python train.py --n_layer=11 --d_model=160 --n_head=2 --n_kv_head=1 --head_dim=64 --d_mlp=448 --vocab_size=2048 --activation="swiglu" --norm="rmsnorm" --norm_place="pre" --norm_eps=1e-05 --positions="rope" --rope_base=10000.0 --rope_fraction=1.0 --qk_norm=false --attn_scale=0.125 --bias="qkv" --tie_embeddings=true --parallel_block=false --init="trunc" --init_std_qkv=0.022 --init_std_o=0.0 --init_std_up=0.022 --init_std_down=0.0 --optimizer="soap_variant" --lr=0.00324 --lr_mult_up=1.47 --beta1=0.95 --beta2=0.99 --lr_head=0.00809 --warmup_steps=200 --schedule="wsd" --decay_fraction=0.731 --decay_shape="sqrt" --final_lr_fraction=0.0 --batch_tokens=[16384, 32768, 65536, 131072] --seq_len=512 --doc_mask=true --z_loss=1e-05 --train_tokens=149500000 --steps=3192 --dataset="wikipedia_en"
Each number is 128 + 24 x the weight over the matrix's rms, rounded and kept within 0 to 255. Layers, rows and columns count from 0. Numbers have three digits each.

# gate: layer 6 MLP gate, 448x160, rms 0.135, rows 330-384, columns 80-159
# up: layer 6 MLP up, 448x160, rms 0.136, rows 330-383, columns 80-159
# down: layer 6 MLP down (transposed), 448x160, rms 0.0882, rows 330-383, columns 80-159
gate330:110129124126101135128116129114122084098083129122130182140179145121151126108122133100140093122165141146180112181096148121139146139120165138111176133129169156131103124119110164108138130091106114146117166097111097130127152138108187144133115150
up330:136134145104136098076099125142121094157115139124067114117109135149135141094104124100136143138139153131077118138124178099155142136113150121137121138117119148140145166139127134134117124157137122164112144141165128155133117129131142117146142123
down330:158137089178125172154124111136081155087074110103122162104124177133109139131108093115117101092113123145081098136131162147163153146113123142150168146157137141144148117145110099083147136108065177119172093154120118154122155108161105142140082152
gate331:142121110121125126131160140094143167153132099132127171108164131131121138077158149091128144130163128122092126157122113136089134107113112125131123119072131091118095156108137124112098141097132112105143130121097144107081111138113125156155124160
up331:118070105097149093144179152159131128156107140151126138105134123090098139110138126143092144168124133140119178155110098133099135144119115141166141146114126110095127137083142106103125153085125131128143133142122123134115164099130121116134120184
down331:112130122136123149096106130104131096129202161078120147092112139137153143144099151140112121148117104138130125164122131146137142122111160127166115139099116124120122139097136126131102127141079126134116153139027102109091130119120110075108122145
gate332:107173130143144163145119139115114135134142106093132148148153136142113143127119109155145077109128129096112097129165132146100114100125125132131122137116094110109139178136128148111107134113114096156119160163153128139106120164106140132121093139
up332:189114094093131121091138137149139115154123152130089107138093126121165125156129130159134121133122078145145127139085128104124155134105128118142118162119121153130116141106117125143129147123150112154154126101167084159150117142151117133108163131
down332:122081150135095120086134148199148139131136126125141119152107115138142125115140185110115135152103131132112100138107133129201155111151121111091131105127141168126138118111133136123130178144134155143112183117134146099171111125146164143143102098
gate333:158121111099161129128126103127137153121136090151154132166102139108121117149130126106146089123137122085148124120150119118134127132099086164154093136174158148096146124135108142161133123106166145102114092112148127149083134083160126123156119113
up333:141084152157145111146101112118098144131118113115132112087124160087127144137112106134143076125134124137114111130160112151171120102140092154119181130152125096193118124171096106174123114198125095129081108108120122137174175114123141100081107130
down333:141063127106133106157118141105138170157142093145098083131145137136127133137080117105111129134133118169113132132112159122155107119107149100153153170079132098120133128108142120162091096097069119166142125109139126165123126103127131102157151132
gate334:169132107099126136134068124135116086138101094161164131146123131102135118110116150151095159130112125112164103119139103163125108166106145132123156165138101104105142135093119109091145144095115103138135168135152098124175135084127099092136148123
up334:130183088134162114134124120156153157156133123129148130115127115125143094139114104157125130097106137111100143121096134138132141145163146126118131132107114094120128135148117137068075136116101156124142158146183107141174108109102127148165171108
down334:170172107108137115109143080158100144138172132114152144101177136125202124128111100141148145112129144164135123123157110167138127151141090119109137128139157124146125173106092096106158127129132154112101079133117112106093166115139117108110113084
gate335:096103118134104137136121106156126145179113121137185114110111108127149077123155084132111141133110166155117149107156175128128079126121120107099104151145129102089106104101169098111119113119118131152145116136120084108128164100106136154142130122
up335:142144135125112097113131109141169123123096120066124117117132088137158114129141104146124150161130161136144113125143167187110143135177134131124121125100140131113149125112118109150131135117110101128156112110109113123118114093099141116116141093
down335:105155177150113142174129125116140121179141137158151122173127099154108138128120131099134112129118142111089139116157119126114102149147158123132124133151091086119121162122145143120114125117112135155185130121102141107111114151092120151098127116
gate336:142135141105105072122115171133104125095144116140112138151161110132090143092108146090100148115086150073156095126102131167135111148105106117156130103154106125124160141123094159072138127112098117129087127164164151144097137133156084101123125114
up336:145149139144140127188101116123164170144155094165104089172126146073168142132149114136105158150137093083116121154137127107109176141167110105134176093139157086133135089133134116142075150150131055136128150106134125122153119119086099159121127094
down336:147145137156138131111107134163117130161074144142133124157143183123141133150149123140125136097032138107126108144139097157144153127130144117071114134087174180094066179153118125165100132147134097126125167062087125120150163107117131158118130143
gate337:134109139122102173099081129098124116185108135111178089132181109090113128101130124077151103068108121125141154141165081112129092121139169135115141062100086136116124125167074188130135138123128081113118148154094110109106130127134138110121114122
up337:098116129118145136144147154070136100109109132107111169110138149154131122099141133125114135165144154134141132175160140135109099112113143170143125154139114109156144121113147151101112078118146146139154090090148171153105120125134135085156111132
down337:101106122135127169160125136095155147116123141170137142090151139168120119097171135117123089131141179083116144121151126117106160128131106102167110130121168133126129082111173128129130136146157115140125102139204148108156114122094112108132165113
gate338:112129123098136138143076087129103164082083123163115161099144097143078103107128091145151128147147134136107153144111134152147117106122084137118138098074113127104133138133139122133144083105116137114122142126092141115064150087106127134141144115
up338:121132154135128087143123119129154102135163141163092082099115127109108143098080123120127125134163195100145171145154129116128123159109109112126103143122115168133151159150117141081102111147115128141126094156114128145108067157098128162152123092
down338:099136171129136170122145147112109144086150174133109109128129179125140144125091078134101136128107146119122122119105119159053132115120132143106116170112171120156118167157142128127141132166132114133168119141108127109110127151121122092146134129
gate339:176099169164120140117127149168113131065161127146181183164136153174133108099102127110112148098098144169168114137127118133125129117109077156112138128127053124133112133172114140121142139124152138134159138128135134118136143134096127155119138162
up339:146153149155138111152158135090163088113129078125109135168161151134119125142098148156114161120144110117133095130157117085134141113117101133106138130102121107160121126109119115138135116152172153176119134134073109101151136123132104102143132073
down339:135171122148106130123121111106130101123134130151132154122126119141104110128162111171104127106146096145126120109145142145162117161138087119175110095101109137137078102126079143136135109160125112147116142125140115133153155128120116117124134137
gate340:153094135101158106119089138149105166119146166111142145129126116128147165125117120132117127141109154090089127170077185071124137151113143110117114145152075101121132117118175119116153126094127158113146155088165110125161111152101145170116134128
up340:138128140133154127107116113116135108089103100118078135142157146076155117144137119125102113138110096158123113089165118104076144145141126135146123153117113144153101116089114139108084132142135189178119112106140095115113150098097219133110182101
down340:112104052121102183118115111154149148094121089119118169131124145116159102149147116129112123060154143136103104152120136118148163155197144133152098096155131112116136148119131110153089158134098123173133121120105086150100092077163154161081116093
gate341:089081138086141119145131124158110152193159153144116108077139163112160135157128125098157115124105137134119111140109143121125081117103093146130100120085114139091084168109136111121185127107194137129088140108175068115134160133128105171165137099
up341:113088091131087102150129091141116120144121142130127107113101171133126132141143139143114139123084132125125147147124093102100109108131091157130138167149143118104135167127119116128142163128119100115159125133166112153142162120118124087167108123
down341:136126180140128121162118116100122153130144128177155131119102091127125120129166137085138122109143088155115154126128136129156142126101122137121108149160129163102132068109114088135090147105125156111141140137176143190109146073092144148110126126
gate342:121161136156178149115128122106100127147136128113137104132149134161117097151081160105144121093105146120152133103116135141194163100135150139074169090112112119154151126145147128156083112118135150096088133150117166126156106146101090124129114137
up342:138113102142156123101126094153101134101113140156121157111084164133138138130157141138094109144107138126157170134134129124139126131069119140145188083075121106131125147152139137125131111086136121117131130129153094167129147157074141167108153096
down342:150155097089117186108121121113133104087168160067146103132057092172143086110089144116118127192137150106152117125120119133141127124127113107151107137135117149137120166112118128116139118145126129116134120127148090090134121075124104103129162121
gate343:133145130100145108145117135104115125143152156130095097143125137118100126096128192132147112119099120155113107120130147160095101136144128150101108121114151129127107126131154140140143110157170091121101151111118115113152106167100124164160097143
up343:141094167188123115133138106114123110114152141074121097135096101111104095129143123109126158159128136100113135096073109118118136135117152108059118128105118137112148140131125118148146072133098119148120105121162127118159142171111081126152115172
down343:148148135131115095144117079122104113181149158134123138142167143112129146116177161157165155156142129123112137118127129104100148110152091121165122064087127140100137134136114155134149130096189099088094158118081115105149164143115114138119117124
gate344:146137111138144132132142118135149137107104119132141124127149160152111167121151149139116133136117119102123087150145169155174098146073123130116075104122101109118146133131132083132072140143137131135167115138130128110154104131122126176127136155
up344:149128129100101149159129130052088141144109128085082145141139132125127088140098144150138080121113136158115140116110163142088174079168131113148131172144087162145144093132137110164095135124129144144115111104151108119078096131140141150140152056
down344:147180146126147118160133120130110133171090098130186145120108132187072126114137139137129130127148177153141130156140158121116104146118148142155132147084112096147115139138139114123117118169131153133080126100141130144140102142131070141126053124
gate345:120122138133093139126160089075123131066100133109132105157149163095130165129120137121112142118172151152159143164148127144144089138121155140172097134087115187114126087122098147131144115097146148112116111117121119131129125141098150138156155152
up345:119120116136132123158157164132122138117152136096112142109110166107152097078087110150116165137146148127129119113135140143165120144134166143149094123088128129112080118144131085133137140139127155157110148156174105125151147103153168096168111163
down345:159131121066155109111135146125081102140145122113128141136135124113154102088112159132131138117142119129103128118095069128148169117154160136168135112130158116149085096125116110081138142143131149169094177144115138135109133064122141159154125143
gate346:136090132058148115103095112119129139154080100130080110136127146151129078162079203158157146138114138181138155151129114115082125107133126123188135115128151153123141126169103080107105132140133094126083121140150104123159079103083103134134149114
up346:115122168095111104147150202084116165105133110170148102124103112152097132069168151139137148169128089101180118153087103114076143123130149115159117124140112124137130158135144114133152139121133121121134155134149098131158094125121118159097150140
down346:162098159169129112156145136109130154118102157149121120133058125111157163124100120081152174124121155117093124113066147145154129149131139118197119138141186082134134133133135154135153140139114149134089082105137128121174144143138131108107096118
gate347:168109115113144145135126145116139113130140166126103137136128119100106093109156147141101129107148122112194105155131145097077150111166067091146101140100119110143154118116157167109127118112113135129140102137115127118135124136126139156134119095
up347:179110142120110108085160104116141126117152084117103100114095112129114121114091101121107128117096102095165125132107122162162099129143099110103150144179108139119119160136116118132136127102147116138177160073143110134126104100103145151138116079
down347:149108168133096172086088097115141109096129162114111096118114125143114127139128122109124106112116129093124135117132159177126111107148133141120120165114079134127116159149083122115127136141155159125166123120187132115087092147118108119111160123
gate348:136110093160150130124154126109105111102129120096141101141120156097130115107084108131129112117118156099118127139156130090165124105090108154157166095119141141117117131097114179126151110181149142143103111120088058176185164169077141120143140141
up348:155137136107141134145101110104098084104136114114117122164142140118167114112140132134151132118122118128139110124115100114148156135177140115144159140115099120170093127134137116121176147131068166128152149121136084110143160115170146145145127107
down348:163112098110116145126147130141093134117107110078101143116131128130161118113154093119104133131147085143168110153126140120128142127098144126112090154144133155139152097130141133098123099185110168114160078097175123122178147164148132111128110095
gate349:137103101183152114135172122087122130166108147111105087140176157113118106124106115129132157119102159095130169157135112068130149122143114159074172145115191144068113133147092124123144133128174114149082127094118132108144121155131149130125125099
up349:135088139152150157099112077167103126142128154112142160138087135123164167118172121157118125143132063150133146125143168125161141158129156154144131111166130107146102125134132127168154102127129119150099089153095157121157134109134165093134152075
down349:178123119134144131119109107119128165126144156152139146146138116180134138150159129139128119118117097148133093117119161146138131102107113118123156154136139095180142090124113105106138126130131110097091088172114167096169110098105067133174093090
gate350:135139108097137123158138116084145130103122126128117079116159148142106137135106146137130136148130139149111157143148120101140107175138167127105105140092128120069153101086090083110086125069096108142122087151111115140108113119134110104146112144
up350:131100148153145135124125088162129129138123108111129120136088125101082149162120087141151139144069088135192133093149133110128102152103119146102119142136113120163135045117076123166112117134132134156104163119116120111108101121144137175138166154
down350:156138154079129153120141147145144127124130112120150123141130108129123100089151120123128125125148151128125136168106147158136140101145127103105100147096156117125135145149160128103131113143119104131120086122208117132147106115162156158104068152
gate351:149132071099128147102145136077138149137110115128100111137186136110158147102165133122141106133159101164122128133164142153161096139126134124133116167107064122068146108088090131137151124110100182105137166159178150073104143099152102086092116135
up351:093129136116127166111151113119142123114120128121133125149145138100156114118126113097121088135098103173114118102122170117126172151139094121144141129141131191074169160140144145110140161135110155166169151144121147126116114148167158131159086123
down351:111125124123148103128189146150129101148145139122094148129089108142127150106129151146126116154122130189100169140163096139161136146103171140167156164101146154155134103141108184121138114125123136193121128135170126118109179090139121131059163168
gate352:116093106131127146071131104105089106157138131145172150133123137081150125136101158081109121142123117118112134153080151127174130122117137176109134120086128117070151131116117104125114178158102135098135127123154104217108125136145149135115126091
up352:143128090141100121111131145130123192139129122123142115128100131133107129141133150097120158107137095112161135140172087145083063114121106191102131150112124127138146095151124104162157124107136152150150151111109092113142156107128124069132105127
down352:139102113132117130134153103158113137156110149126152149136118114131161136152115131066108115141134127130162103165119136075142116095128132146122102136136104137095119153121093156130162127129151124136133131142192112111119118183107131174125121114
gate353:114135133118130111132101129163145130127153111074105103101110153122109152110143130075170145094118129136123067142159135147134128127120141144146106158099085127113144110150098129135164121158142170137137152101116130144113112068133135130138126103
up353:126127131130135120114143109127136133090116119116110135118129120162089142118140140126120109121131091153128126138107125120140059076136151085151168145172118121087129117159137139094134152107145103102117170160149112159139128117103126092140113139
down353:068153157135133094124151172107150123131122153124129103127099128121189126128186090130145075174131099154129118122089144145124091129117142102133091141120172126073119108125107105129140141097119149093126120172191151122156139131105134129149118140
gate354:123130156139099141121120104096120102125105091155139097148139127091126135134153111130148116073097132131130108136120123157139105153104181128163116142159152121098168112132116163116149101146151142154112091118130150102105161122110112121133124173
up354:156142120129118127080128113083158091132133160122108180125104134146113176120159146115115117118165169102076159131078114133139152121179124099117111151116110141146093139085165142118087149094120147130122105134131126108100171140126159116131126148
down354:153156145096131116116122124168110145149149148117148114157113132167110118106101116144121142145108188063097118144083122137116150104149139155118122112118148164141125122158132136117132106134157160104121122124127143128099126163109162102119102092
gate355:130143141127097193134094147096153113126101167117120103160142097088111176101106126121105109163119169077150178137148121143175112119185105114128125114145135130102099184132121088133105179121126128140117147110159134124168118127101159139147134119
up355:170085151144150108108159117142128133140128077140128112122090136115100123104144140121096115112145140135111093148103138128134177104099126117107140076111128112138104128093119124141093173124147124184155150168114128133149132104102150147189104136
down355:117118150114122093099119112144148108115116090125143135117115135167129123099133117111134102100141154130139128182130121107142125146095163133111145149091145107108141100130153145134087151164149115139114133142071145118197117116127147167153118125
gate356:114070152134125111118180116161142120119093103131127105138166126108125135152125125151109131116137113096123176169105126085161107125154102114156158118124116131120148129091081125138137207126090130147125144133074127130146142157117091144109137075
up356:113156133164108153148148114144162072105138145104124106125133083104146124121116127115132134084126149140104128138127184140150140120110130125079161090130065176142106128130133143113123137123117134108076125113090121140145128160111114126095116152
down356:088100128178132148153155111128146132149108152118161099136120083119115116098130146115115118110128115158130130146126140137123120147166122100107178166100133128117100104072108139119122142105098102144109153131030132132156141127124103133127138129
gate357:125125122120153110127078148138131158135122163144133200142149125114130149140084139116125142068166140137145120126148113113127132092100123129114113128124127083115126133147141122130147114094143109126106129110168135114121163126093130138124119155
up357:119150160156097126143115108103099091122119104167164095118135104124148150145128139140126145122103128108124149144149132135121132147135127124120089133128076123099142103112098159161094129152119129125157126129089143147112118127152124118150134092
down357:159106122074116124118131149158116133117136094143088114133151084165141099124098151143123105123113092139150162164143089151130155131114109130118131161125124129106130105106120176123107120109117102179108144094135144096135087158108160141113162127
gate358:116170133118106127105110180156156098127122118121176128052134143130095101135107169147155134109134118108129134137122143138118141102101113100111116161123097120103106131145133138161147164111115143114067126143107149128126151117122080126159131105
up358:087170092095178100116105135156167165118111146158124150173111165146090117152181114103101091138132117123097147131107136115130138146143121144127105181132096157145105151119116095172136162140107146133145125169121139108147088090170124115156153138
down358:143092159145135144119096137126143142136138155146122114164155118158107098159116145121111182149138167117104114124163129158121108149124134087146101101139174160079137063126137122150142094124114137134147149075099131134160101110122172086154127098
gate359:130116132145126107151090131131154163116183157124142100106164111126154117112083153130126152138117096094158132117124115079098137151134141145101160120139124147110137129135105144131136106171154089120154145143115159104114101133130142094122135155
up359:139089118123107134126141110131112114158134141157164134102093108119130137162123124131138145127122120110141131172097146131197157125140151165157139125169126135127096107135146137144123127137080124116169116130132112150085119147146131096126132127
down359:089108107127143116142135133121108099139108118138128113127116114157161095111163151148131175123121101106161110154134107128152089118113136128157161156159101129125123108146171166127118125124120189110124134129154159150109115150139124144160113140
gate360:098138153146160172117166156123190124126118139090162088137091140106101098101134165119143131095093131097126136149106119128135126081138161141060139091102154122148124114094151144141120098099122111130150118161128102121105158130180132100138130146
up360:107119151148117129124128137120104112098136126101104113118121140126080145124163136115122150117152129133125111091151098065089090135086162111162135153133158105139156126157131147100105124120102133123110076128095131105119079142119154122153144142
down360:124094095146170133130103131159073111149165130132138098143143150157144105107142095122149153123137098086175123107171123153140128156091135191106133154142147121132152129127136120104135122098139117128103122124122147157125095127089128125171128153
gate361:137082098099172174166126128119166112142088114105153142115154153149115143117149144137138186134122116109114136124127155111126150099140141122090178147151155108137121059154121167139169124098132099142137109141171144117156093117165136134125144160
up361:174118091143164129103085101136132120119101155128147110203141110140096096104126143131127122092128121125159144128157099101122114143128159156133202140100132102130099091105119110091115094144108091130123139127131113163139166138144083178120109104
down361:115123158150156165135112144136166102140123117106096136171143146099133179096154162131132106134177125132127149121159169166103080078126091155149137109178167121115111091096173145139128064138142144099158110111142131135105188103135143136147132119
gate362:152139114119154121111170144108131142135158143138166129089141115110121108139079121133108120077119128109108087155163171173083123131119153131129116101158140107079115119130131144191124113122112089124157117102071135130107140109136144136139135150
up362:099176118116135132156161126147115161123124157099123106140132141152149096082098150102155151129141117115153096124158149151105108117139087128128108079135175141136142116169135097146137127144146170126149124132134121142126150161165132137143146086
down362:143099122179148142138134141130147138133121109176118144117130147113085170104139151124152094133131113130128164104178122098158155127169111130136136169133174137161100111116103118130088135113126156154126121120078118134091129148150107123104138161
gate363:143151149147157095128123104129115149089100119092129152123094153085154098128092153101111134100079108129098115145119160093123138128138113132138089187128135132132116108170106130153117140156080112111157091163172133114126157133139167131117121165
up363:095174122094143095146172137137100118118078178125074137148136114121115107105146127102127130147068121129124140169109147171127145156167133123177118142184098105136121134127151121115144154146133117148149094135120157114114150157146120077083146092
down363:096102151122144117124096128141140127166136124100184120160148146107085114115111093113082163174152108109117109150136140148135119126110143148115113135081136120176175142085130120118163078130132128138168146155084109163102181122155130105135173140
gate364:153133150113112103152163143180140054149127118142130146125132144105142125114114136111111181150162141142114130122142121142148162170118167114142118127130139153074118087100120136140088120117130140158104122155110125130121114115078163116114145164
up364:176129139142107123145121119161096095150136152119138190164160101100136131116153106155142122107127118154094145089081117136188137099117150112128119116094096099158157133098116134151122141141102166140117113135151129135122124100107094119116151133
down364:102096110137139137144118123144175114125153136132101142125094123098097138159124100087113183120095128110147160114119110106072127115099119129098139151144120118153119131123150129126142114153136108092153115127073106144134091110113127152094103140
gate365:139141071106098126098149132150116164147104122152094134143143119150137117154103102158139121147144149100109173175130138121115131144154134130110122134118114092114119119148100165142147128143134119080129145091114141152152134091092123155164110153
up365:114127189123136137119086106109143125139117120122202115093102135115146139113185126086155125123125097133123101091086122178147105084138174099175085120147117128149148118111156094112076163085125132147133133151149117114094113165109111123149101130
down365:137099166129141103093144137143158144142129100125182154108118144152137096139148150117143117130130139135107132111106116170148138117126133147141120102159119145142111118148141103088116153103139139151125141105171111106122090115144106116144129095
gate366:136098110113121080086159088126142131178137150096145123153116118102155132146149126109127097130133130096102133146116117120140095110159124135099131132100131162094094142069092131107152152151119134146112107139123154149145080125112140163135097138
up366:163138121158136170158102146118154124130099149135070125095135137136146123145103140115135138127116099169144142107154133133082114153091137102116138100145117139145172127167137133119138140104127173107125092096162082111110116120166163072128150114
down366:167116128112143141142119108112147116142124163117105127144119140152122115148129102111134112109123120125133131148112190149101084113143121116115114112107132012123142152179136115105140136127143122124126117104170110123123167113136142109122171140
gate367:103121117155105134121128123096101101093123089174152131109142172100184152097128095138153117148103142159091115147167108121152104117105119091114120170151105106096137117123136137135139156107122115130142158132124112147126169132087127119115157124
up367:173102145117151091111124083122087138128102125136135105108106099138109115133146113125159111157131137094106106170172131096171079142155174155112131135125107084127109137106085114150104167163114136163128133088097143096147178105139130130074127155
down367:138154127166113128113073131161157138103142126108162133133109098127099190047114140139109183118138137118099145130135171126135115078125144116145175123104089140135134139155175111116128123143092102128151119107135143120180095137061128112149153132
gate368:175151086112105172139111130117157091145153133107103142137137123134067129142092080141169121163172135120107176157110127151135098115100147149084122119119156100111124134114127121144105141097159126150122184104094127117127141152134154092148088151
up368:128146134111110105091138141100155151101140138149168122113115124175164112163151109164142145118137134126147111150077122154128106143156127141137093169127116136174096147086102145122123105156132125108115102137157163095131128152140118134140096084
down368:131111121110127099115153139091117082121147136146116147127144140091128108141136117132086113154092163134112098119115135160123128150129133114102114109127128076129136134132157101137148089129141159129157114108203150125123196125101066111106104146
gate369:151135127128098129126131144138145150089110143107147111111132132151125134113116131156116161125160116098138122091150131077114121162085141140124129128121162162106124137108081092137087128105094113165125094088120120058159080153161138164171167132
up369:136151125105086146097152142164130122101132118115163089084130092120092108122076131109147094175125150114122119161135122116150157079089139098083126148128099151145136124106170104136157094168132090166119151133118089124131117153136115113102138150
down369:122078143149138122109172137150143106097131144107105128093156108143113105123089099108090111143115134146168108119107105148155144097153125106118128119164126113139135105131175159135156088163118134145110134114065114132119109120115096119113113123
gate370:106137103124109136150119107067173149121107142151138171135095103127094141136111141086067110096073130108103124102133151126136092149106161139116147107113147130101122134123110133140099118106143150133153151135155168150081155164100130077122134162
up370:115149099114091156107156122129081121113150120134141122111126128120154134105118113123151145131152122111131101103098165078106149147129169148145103114146157151160125122122185134091173165076133158160126099145133114122158140126155167175144119090
down370:138137052135153158116109139119128150111141126148126164148108148098111116112146091133104166142151145080094111140121111133148139148114122198106115125113165143136170159103131091177114129108144129146117156097137122132177088124113137135129117133
gate371:124138131130164119127165159137138123141178119110125121145155118135101168142144090110175139091111113147139119120194150135134120102148119165127104175103165119124177107112116148149116117152137123131161112140109109166146113120113141143088195142
up371:142102126122114087162146166126128138144163163173122138142115125129153121124126135139117157160123145119119117146131168165127122082144124125128096161142143141133083133114088114137088131110157142129142116124136154119157150122131169124138134147
down371:105137138129168121132117133133095099096147164154143120143149091129118115107157098139152147118125172141121145134170099111163117114159119144108137103067147110087133120129129136124097119151069148130128108166130146124132157139136143128145114163
gate372:122120113144104088135138097125154169164121146150188158172117119118072138091130139126100121174102124108110159132128096107145103161094069142140129155134154102131118134044106125117121142103134149103099164137108122103186122109141112134147165162
up372:117167148099125136127112141154123124127162099087132109125117076089122123118125134116105116131164117147151135106118166127129157114131116142081098102142115128117110075111124147106156148089126144144092152103135116166158113087133117105144135102
down372:139145104117134108148158157156161160167113122111106154142166116133153118146113141099140120140109134126157121113112094122111122167155068139128114116126168102160148142148111139129104114138119153180103148122178103119143112093128084125114104136
gate373:113145150125140123120120138158109092148126124124136153118189109088133125133095132123155143134138150169087139137138136135079144139100136105127135153112134145083158058129158143165142150125140124138110136114124102129120171134126123132143120148
up373:119106108132138127125114131142159152153124156156100159069089158161121119113108144101095136194112169129173096083115165102102128137145129159125122126103156154099121124108149073148155132096116124157111113123165141112123109087147108101113128158
down373:113123166122107132125134084161103113115149133190122090177165127112138129132153118118119130099138126134097155166108148146112116111152080133108152096117155107104139130138145148123133145149104121154131123113164138115126090168122135134108164091
gate374:151145116126116117151108135118079159141157161153157126119118130128164107138121132106136111137129117137150083119130127123108126105065131118119179113128096131076137116131155119120131164102078100137151170130105113136135100097137104136166091126
up374:145118150150091122135124094135153190139147137135111113142142120100070160126130116130145126127160106130144143110103119149121081154106174171110123111067095122092138114123132121120140120137104108135137137146096173192126167132141158133126096109
down374:113095142131111177111126113124182103132130124085146105135117146155131155117126121150122101157133122133121121098111145173147118138115091163147098129177095135134133107137120117119159103113151134124085151080168093125171160103125126109150103145
gate375:118159120138106114119129146161120106088127139127119110117123132120119087070101142136140098161114115136138117114153145114143132139080142097127143140136086103127121125109102129114126128120150128146116145134139116135115129108100152096149175112
up375:147110104113111124138106088125143139131123143149136120136139122120147092140083141114124144126163115190121112101115140108104149124144154137154164118120149157124114126161194130172110139158144108122109123152098125090097125128114077125160144138
down375:117145086099128130115112135138103127125129140142105135112122154125134187098162136096130149161131113111088116099130152091158129113180106174084125138139116122116113118145169105147136132153104118198136132125088133138150157175133124148113118124
gate376:136103103126137109119112099108133123128160151156147128111141168162065139111084110089104126113099113091124142124107121171150134126124134136117125100155134111132129105207145123163111105127150115140114155154130179072105102138089134137135100114
up376:130113110121101142116162127098132121104136138139154143122104093113116123171132181084106134158132124177163162136080109106154117098135114122100096142143184133133128093139113076119165168109122156127177120115153137188104140146122142126170110136
down376:151109151137140142114162168107120111147155090137126130124110113136136155123068143150119134114106165094111099153161108101143102110143156073091148131103066127148131099119150083090113085097152127153137107153131116125091169110093134122142119117
gate377:125128133118128137109138123124100141142152105162168138121130120109155101118147117116122128132158146111130099148139137124158138138077144136124140102135115142104122130121140117098156180119131158141128122084142158168124138111114137110160101134
up377:139118133109085142136102125139124145131147154114123140128145162119157101101171119082094093090130138154161140154123108174141148134096114164105122118121138070130176147157177121096148145156126147108115145131122091147127125110148140152135133140
down377:156105138149091143109138099117134111115137117080097151108129156087144106124137099106146122140081122126149140104103146164142128100099140076140164116102149141120147147155164153152133123114157121155110137144087166130111155143115114127125124102
gate378:107119119149149145123108123108128136110068098130111125120156138124095135102097158119134118119157180148150115104075109106100159154153137095127132091147104106143096115166134131112119160090121151046085123149129114151110119098105145133137144113
up378:096118126110132130109124131103141137097148076091117113122083127122135132190137160106140153112145128123125147152154125132146118104089140148099073149089130120142083097077127141094102149111186128107121133108148138149099128133134145141090157117
down378:117123150130155124124110113141099140125155114096138119094132152149090123131132160121119146144127118149119126203154116116143194100123139127124155136137136112104144180164106084130143140143097113106142114161083137114126132192166123129135118157
gate379:109174170141117078110142167138170128174125078135126155158153133136172097130177115145139106109106122166095147116158107109106144111143128102136119106117112148111148091120115098119125089120142125118140141165154144157164127164106149140145131117
up379:102125058125114118122081131106130096088142124160146135125168122136129152074108106130148124136149111127107100110140122144096134155146103134154102109105148112163130131119184153141141159135122188069126134067123112074113127113128159112094161117
down379:130113108131086135111121116094126160160135125120128126131137117109153114156119128113117135111146152106125111107137106143090127159123113165107121137120103115083146108174091202156143096122143169170117102137163120129073120101123155133138096152
gate380:141109078149094143083134143133146155174114127104146137116126107086141144144082155147141112160105156124115132095125118146137165049118111110127156142132137113089134197161186148154103140105150116155102092135118144103168156110098091124129136143
up380:113109167144135141112136122117159112119077124149145091157118133132128151141122102142110148102141125118163150160130151066143104100152141165100131147153115111144118155105186149149094132102142171149072137103150106118137118170153107164123135155
down380:105175112166123149112150128125120163107119145104093135142119126138148107135100151151157119135074088171133141100132147174129151145160110165118135076098123108163124123138132102128122138148130138144126110144079134115139179157164125162142110113
gate381:137117124078127128111162115137165156123130114140136142102143124131133155165124114095127115155152146147141111136093112119104141104171122080132122109097128108109111147125108192103164092131191111128127155131123080145116128111167098102147134047
up381:102089128102183111161157160155103122131136125155122129150136103147141178109160131127115141112109093154118136123086136144144087125117120092110145090129129108135168118117101126132115160095158122139134125151145097135130125131139155135118159107
down381:127123121123136113132138127122155142153081141138126113139140091145132107092164148124208144159162125129115130155096111090120120146179153120144095174145141101114117146138116113152106122117145110139137126125149100115175062167139095098127135108
gate382:121137105136137087137101141142146142132116116149145138112126112106127146140128133124120077152115138119104087134141124118109113132085133130086149116167105143117074145122107132112128132126157128147127073139166132177150131098122144130168137121
up382:120110143116118106184110089101148071161133106147165131150135144127105129147139124144128163161110143139102128108113127078155091080190139134108132156151142145112156160105136129155161131134144118127160160149104169114100167135109159102126161158
down382:119131146117095127129131121136104120128132122153116121157123130131131139131105083070110126145118127124148100156123116106123124090152159171157089100098140107108153119117140106158105129090141081143130101129129158088135100135157133108107086132
gate383:169172145112152122115121153152105144137143101094164141138130136134162103126127119082147133108163159142130138113121107105126118137080122124079130166119132139133081096149081112129147149123111166159122105090112145124127149164118138133148116100
up383:147116138126142135118130106154100141133140116097123124131122144108147115111138085102161148138146140169128119141131149117143151130080129116065148167162109141108092103143086090155139133173149100146148091092081133137107147147112088133106118160
down383:161107149141120144128121121106092144132122102100116140137130103087137122149151092152136146135139115143142101118092136131138115137119106125114102155093134133143089131104147088136108147105081090131106079128032147137108174156129106105123125158
gate384:115104156149151118161120113110134142126106165146133143126155096136144129105144137089146058140148181078113120141142102145156105132078157107162121164130135113082114147058098127143132151128164141092099177126135090141136158129125110139197121125